python train.py --n_layer=16 --d_model=128 --n_head=4 --n_kv_head=4 --head_dim=32 --d_mlp=1024 --vocab_size=8192 --activation="relu" --norm="rmsnorm" --norm_place="pre" --norm_eps=1e-05 --positions="rope" --rope_base=10000.0 --rope_fraction=1.0 --qk_norm=true --attn_scale=0.177 --bias="none" --tie_embeddings=false --parallel_block=false --init="normal" --init_std_qkv=0.0595 --init_std_o=0.0105 --init_std_up=0.0595 --init_std_down=0.00372 --optimizer="adamw" --lr=0.00278 --beta1=0.9 --beta2=0.99 --weight_decay=0.09 --lr_head=0.00551 --grad_clip=1.0 --warmup_steps=257 --schedule="wsd" --decay_fraction=1.0 --decay_shape="cos" --final_lr_fraction=0.0 --batch_tokens=16384 --seq_len=1024 --doc_mask=false --train_tokens=114000000 --steps=6959 --dataset="wikipedia_en"
Each number is 500 + 25 x the weight over its row's rms, rounded and kept within 0 to 999. Layers, rows and columns count from 0. Numbers have three digits each. The size before them is the row's rms in percent of the matrix's.

# down: layer 13 MLP down (transposed), 1024x128, rms 0.104, rows 2-48, columns 0-63
# up: layer 13 MLP up, 1024x128, rms 0.104, rows 3-48, columns 0-63
down2 088:500504472511458521498493550512514460488479549545529520507499515499548553481514505487510493495461519500510532487458473507429495493502506476486463481479503530487512474541528488552484506507468473
up3 096:553508526479526538534508468478512510507482554504477520517493480496501526524481543488509453539495499541489520511489483523508494508517478493484486516477492500536545453543475430506505530439523493
down3 089:471485487492473512513498514488558540481506476518495518532519480515494482545480497506489521487529526516493521504510494503507526502536502536493485500499491530483486513489511499470486459521497511
up4 107:494462475509518489519494551493545506466443500494559500472520474495479485526501500493459493524459564524510477496514503496503494513496515537468460520498499493482458521527497501555472522498499561
down4 118:538471481510522518498466503531515493508489510505528494515506489507519500481478436510482490449527506518489489502485579457510497504567502512474503514493500525504481442467465525471507497450498456
up5 095:520474474479468491492488559516446519485506465471503480449521486483495498519477514512502501505517487495473481442490512530494508474552507499525538506501546489480504418478468522482450522483510531
down5 094:480490494548498535488456507472483475475506516553475499517519529563505495502473511469471518468493471469474542486510515536501522468521483530517469500511490485544545510495466503492489533545480513
up6 109:486477506499454522502509486521511487495483484512512509487478477534513518506511504503493485512489556555476502500522511487505524486499530494458514510517508499527480460500510434562499526483511547
down6 113:505500445524534515490456503550528484492516518457523527509469483500427507494536475483508479517521523491490514484476509478495508499491508476506459466513447464474534542490514456497509517449529496
up7 084:485493505499561461498486472515498515481514536504571515490546450497502512522473485484505505465530552535474476498537498485516525502513500526517447547517481510513519504513498465470502517511508467
down7 077:493517462543462529509491523511471494488479484541475536495522519481494509472507479511492471525454456502521520467485499535462549510520506480513503487489499473462466494500520500532494462463478562
up8 104:508506512494497516493473538516517511500498466494529487497528497486508534502473491526494485479486535483514533484505464457462505452496451532510505503512470468501497494542552484488493510495503478
down8 101:467518507538492507428508532479496447501529506508503488524494468490482495477493484555509477488493465487516480496471461540498540506486458504489542515457496479493480487535508521505483525494484504
up9 106:514491487513510484529489492512511506489483489471528490537516481459560501514467463522523467497469487544526485462503506519442539470504494549481495558481479536499487478521493492510501508481535506
down9 104:474501493488534504529486515533521505497511468480532480495525449497534470510477525483490454487458501521506494473511507503500535494472568503486544505488495493467469495497497469489489414489486558
up10 093:509515463481529472515533454483487507518463492550509460529506515487487512482510492519455494494499517511521481453477510503452519486509524531522504530539541494540486517470487465513533524514475507
down10 091:498469512498476500478500500493501455497473503493505509482504493523514502525482522556524542523427480509435491537526488510529442475489479520482483487511506506519464489486507450492496482498548554
up11 099:529502462495538563509516513492469506510531530481497493486508477520530494499503531495508500473474539490457499476471482535508502523522452532487496558497473477521409489474498499495544502501510513
down11 090:493502520514493482536506527544544457478495520514531519516528480511484481498497464494475507470529484479548512486480481494508517495500542456483538492458478492479539476521519505489465484495451549
up12 116:522488531503497546548464501500483525446476489517515488495541514492510521488506488513477474541477513549490517536489497500502529451514530567445530508565472489499484464459487496489487525475493495
down12 125:514537509508501499502465524497447529469466523492511431470539503527486490481514526499504477477490550488474500530469483519493461478488489523505489502534486517496519481524507471515530510492508546
up13 097:510464552483489480511498518475498491516500475490541448447497502502486503500492556513536509523455460510474514431527468522494523494550482525505550521433519549560483460472493521542477489479538523
down13 102:498466493517505522477495488490509483489483534529518514525480523481516476512490508513535524529505552498499488460494510482398467493523512519533483529478522494462481518526527517519498481520526495
up14 097:488525496491494467520508507496499515465463491487518494536547486498537529527491537501468491519516504534469472488490505519482515504520477509470468507516511487494498473556525471466476513449522484
down14 088:504493461506500525492501512474480480538495520520477476458487513464458526506512524475505505538497456462541485550543474465510511505489497491483533517513508509505474494487453540462497483484516485
up15 106:530474546472507491532537489501496538452482511508539478494471504495501528529470499456495517514473503482507500449498497475459526468508472510496524513444511508514493540490504506538548506514454504
down15 116:490530512521541538465507482487456490540517501507520540514510523491471526478529468469505522464507519495544498518530526560511474525488506466489485495547541474511468507519536531546507525492517502
up16 118:507480547446498454536528513533508514460490499491479455502528481530540499524470516552485472527518472520468525481532486509515534508484523492451495500479460524495480497516494456497505502504513510
down16 116:480508509472439454512495497477514505517495457489470470500520467501489502486479506497461471517489524514467528513484534480512524497502504523494483506521426517476467510492510439482454490514521473
up17 095:503480533502466524521478513517503495456498470477495479491507502471505556507495515530502464538516515532518499469538512485507508461525449473535520520513517475475509495527513449491467514469519523
down17 093:505489499508547464528485480513555515456485497468517463492458483509489509501491529489498502514522477486489519535499552483534533477476493491486459492499512474529477472450524487471492496494510486
up18 095:488480535477506501528536525518485500504514471501474498506496484502505505492520485498512504504493500515459459491499457514481494512492508505498526533460494500527475462470544526508474496487474517
down18 086:465504519505509529499494450497504464499497523527509508493454520466509460562519531491486507473476498490578552450528484471503524467505508503506515477463484507518494472469468457517492464479489484
up19 109:522507492534516542513461471487507509480512511473542456474488472515507490518514516576495499485508515510503554477509503500462524526553477488471523511506481477526530471515523487528490512480464475
down19 109:505515535449489487485469495555442457454510507476519464502502529516490485475480480511518494523500483523494521476500464468520484492484526467472540475566520473515501479481483478477525463509500525
up20 112:506491502515448514485513491505483531492505528522515482470514519494501577500491506486484498543492545512487528485544509484481506517522521516457562502532455463516487506502514483530510509477523488
down20 112:505514487470490496448466494528497466489531491460480506493483524512500498497492511507509540467532514523505497501502548465493471468464509512513487506474464496524541540488509493498509431465499521
up21 107:524465512514493494511509534517478528464479487481526506473493504481503511504495528506515516497510510506516502498531545563495558467518483507464530523544516509551475491545545508557481509499509555
down21 113:495481492503515500496473513445519484522453528500483439469514495519520499476481461447569524541473549470515517508531528494484487499526495483456465500545552478476442515484450527529488486515498510
up22 110:489469561495504537501499513561514496485457476500526517511493511440516469507483457498495493529498564499540546515503491490449546486506513523506521524473490501517522501510452522515478536483538563
down22 122:509523445499503490456496530482517498518494484506472504487501473514497464480524548500513484517487529449474502487522460485514467515510471496478480486480543546456545487476492520512473438509495504
up23 103:445493487462531482544475502531496529472507476519503493532487498508502510487492471518526485564511530540486532494497503513490522470484481471445492500482526489508514521484525479536482492481454488
down23 097:559479505480514497512525480500510441521526588496504504476501458461509508532494521491500466485491527510499485493499470518519491517454544470520508479476506505547493483513487505520498462518519502
up24 098:487493524484485516502506528534512495477477463527505517468529477491512507513487539526493499507502500514440518501493501497475514506548467526547520505462537493514502499440489523486508508515480475
down24 087:491518492542487468515502491479493514528525535485465482510497493495520455497492505489493491443510480480522552514523476499522492536455497469469485519537436546478511437519550480499461494464498488
up25 091:523499501507490526540521555502511498489486514493472476534504499453499522524492501521531489518502502493495529469500442509495530506470505501501560467565520511528503496529479510509512530463486513
down25 101:516561497513518528511469539523515516485497495535527511493504483496478546438509525499498475498481571551503536493525570520538535494496503508482522487492466509518484516537469508503493539506508515
up26 096:534494525487558543510488511547467490484486505514518460446513527460510495490514516546510499488503509507490514416520475487462479504517530481513504528536496524506466538472532458519488515500527497
down26 093:547498513537529504502489511511504511515487497509521532490467480554495471503518487470502506497491497537466531498478537530528469517568538509483460498516476551527508531528441483469547483516532491
up27 090:444473511463481519509521481524461481501465529490474494470490495446525496509484493487513471496502474483513478488510437494479532466487528562481512525448498498522498469513497520508500518473515499
down27 085:497464489535482526485531523439458509547494514489452493486492490512543475505459517505482460553486514461516475492474487496441511505495521483515491523530510495478490511488503483487509521491485523
up28 101:509523474505522514518485440469480553481507483551484495482497503498506494506495496490440491432526476524499505470498484513506541525505504467495497499453470504501516489503512484527494503506473510
down28 107:469531476452478524472517499530510489506458494504533513509480493498482521544540448487508492552488522513483519497484470493513499485511451572528511519505482517568496522486517493529503527501526507
up29 123:513487532489556520513521502493494488490478464521493518473541472500523481550443477479477484497499479496478457516485476510526534473540534499458456537526549535479453482486512453502518501503522499
down29 125:527478504495464501518524496498489524527497560478487533507510533507502488454509498512503499535486507509523536498482493486474476535526505519512492481497481491493498504527480502545514428504492501
up30 093:486502497519499485534503524479516481467469496522541534527508496491532505522491517563469523487522532496498482480496492524479502468540506570469461523471511468474531505489480494560528533489470559
down30 094:519516509528531472500461473482518502468493513507463504488491472539519532475486484501481498495504511503521505454454480502512488519514484497521536514508457519516482496494482470518505536533478519
up31 097:524463515504485524509508485521482507490483521458510471446524490483502505531464540485466474484502515522513531537497479493482513486546491516436495547480532472468459493493483487527503496497500500
down31 099:532487442477496469485488513491512472530483450450512505505508477488499471487527549467506510491486530481498522491546510523485499505489523523481484447483442480497508501512494514520507463479474547
up32 095:511473567552475510504509488511492544481509475543546488499550490495518491519454497527582470470481514523524528503549492526501535502492523518507491554487531517516486459521470501480502513485485546
down32 091:544501513461498484479507456475510447482520486503485500472498485512509440465476480482514527488487534505480489507523500495508473513517478499520501510516505525510490516507521482477495489535500488
up33 099:499494525534490466554498525547479525482523485501498507505483577481488509501502504505473522493506503502475524480503482509518529539519491514505569485534492503518438484498493519521505505505485514
down33 097:490463533494479512501495513494501521535488476551499485458521549530516518493503516457483517545518540509472488508509517498458503512471519467461521519493476490542516491480514507483483476509525527
up34 114:472471484472457511511484559537486518477501468533503526515537515494527477507504507519461472504502502492504453500500477520486493490530489499519504523499512489481481478446501522503446531447471493
down34 118:516465482524485513482487523524555493557480482510480499491523563496482531507515505528458455502475508486517512483509479491460556437516530502466512533521488492490505508486460488485461456482521487
up35 103:498507529468485501473473490490424498478477522483504521486543490487483520516488523486515486469529513526483515456473500527526564466538516514538544499473530489542496484549493521541506495514495511
down35 098:485493486509516494502499496492465497505476486493521551540489556496470452506451493504433498523501490476480489496449493474507516528453484493506506448501476520510502488517534519536511453540480491
up36 095:543489553532468519493517500543445482483491509493521492535473474495502484509506505469520521558471496510502524502506518478472506488479491487465484484492521478508485492521493489504493515474524544
down36 084:517508534496499516504517479489527486483498504473470496485499467501497429510479523507490463465493527501492478507532513498497537511488510513513524490482529517497521491489464519509484506484510466
up37 098:482473484464467514492488450481492518496522486512518490473497490478520523503469519484525487512543536513500485504477502530488538482567506512470499500471451487537494480454483525508516551467550521
down37 102:522491488492498520480516491490503516510486510440522527511518545452492578531472518502501510457506477453537521506508510525512516492459492482541488482517501520485522511502512537485474482522466513
up38 094:494488513491463476518518479488476502479531468497491503482492496541481536507497505519497465472462515505504498537469466494528497523538498501481565590520490518523468470480511472499512501491503510
down38 098:484527511492509514493457553513458513512544517496527532459501491474520553540509508491548495500519491486475463515491495510469460490519467534528470492505525463528489512472485475505521478496476526
up39 106:501479482480543511520469495506506483484465476484483472447501529468496565523465464519469482491495516534478533499483464529475563484504507513513495504484514508507440533495503468501470546525551520
down39 114:498482533468517523505551523525517519518481517418483491526495449517460461510479504473507492465472492479469488495454462480490527495490524544493491470518514507509548500502538488479503463537472483
up40 102:477480455481488554522478482541487457463518478524523480500496515459495514514519481534483522504516494513531483497492494519484510549500545479506542554495484503531484505466561494529515526517470520
down40 104:541533550481508510507520492465461506500489527483493523459511522504481520478461511489481522460513512502538541539499502509482502524457472497490523504461488533555510483484506527507520555545494508
up41 091:507434536499481523519534498475481490462521505559508505531487517529494517507484515470497512494461502499489484484464506521478539477497476471475494493513495530525497515494484474548539539466513500
down41 090:521497529473487545475532514484513492504493513503462501500483494484503451489475518497527492473547508539469466538504468485507508502526530493520486503514504469511509505542537501401532523499495525
up42 098:488502454448494521521493481479491522503478470504490513534526528503474532529479511486507476487460486512499476537504459511485515520499521470469493483486496501529502471520498464516464540536539519
down42 097:508515500493487523483493511500494442478486507479534481512489438462474510474506504496507482446511465482441502500490492481497516487515501552455490458485520504545528542506526563499508551447487478
up43 098:488484521484466515499459512520489549487504482519470492492577472476519540503479516514503473537494555504504526498534439509468516508487491547520563487523491522502485469522481498481523489427498507
down43 092:510505448497515489508504495472531450536518515514501506507509498530476516515550497546502484471473459479496514507493509499474505502487525496481477545490504512481461521485535486526541372502532526
up44 098:509486514485525493472504559533534460486479453485491526505521488475513517489527481483565482481537514470507516524485504527528516503484473499485537494441513497516514455542479491495505522509482529
down44 103:500512496520519526486463552517496476503466524536505479479481511503509496459499427505505528505489513461500440510453487521514542461535561517539456468485529508520508507511495508491470518480528509
up45 108:487476517517513497476472458554511521510484453529521509520481508489507549522473476516479536489540508506492514478488485501481522506566507525510519566505454478542496494529525505502505517496510490
down45 119:475493524479539473510480519514515450422467501519500557489508488483504474517521518483487510519479485516473502479490469525495511504467478513480494521534503513533521535454535521497527538479503517
up46 086:500492505467523512540523472507482560475512510482505478480532467486507490507494507507510471491478539538469459471519447510461519503525519513460509530468479501507512475473519519516493497509462534
down46 086:518525465491495486474518486487483509502502555490493493500482457524521498503476510488507508496477505477532525492528469468509541505497483477489511473509528540496456538513523536499512469464456474
up47 103:494479498487532512560489478494460528489497510471464510508526546509503552522481494524500503519472500516513557501556497495486510483488435489504442528488468543461464481481494511494493501496501513
down47 102:503487533505478521493511477479471474448528529521518555485500494454488500488467493478489530504509495538463518499467503470498526491473498526521492506512529506475479474503433496496481500528508537
up48 100:491488508536522558484496511490500524440529507447533525495527516527466490498501494486516466475496500513530517476470521512454519464489523479484499502504504563522518496505480503554526513524494528
down48 100:487480491489506460541494492507513493522513497462507469544475474555512486534462507516523536530507510492466473457490534533496504546526503502492502508509481517510474536489523530513480488526487481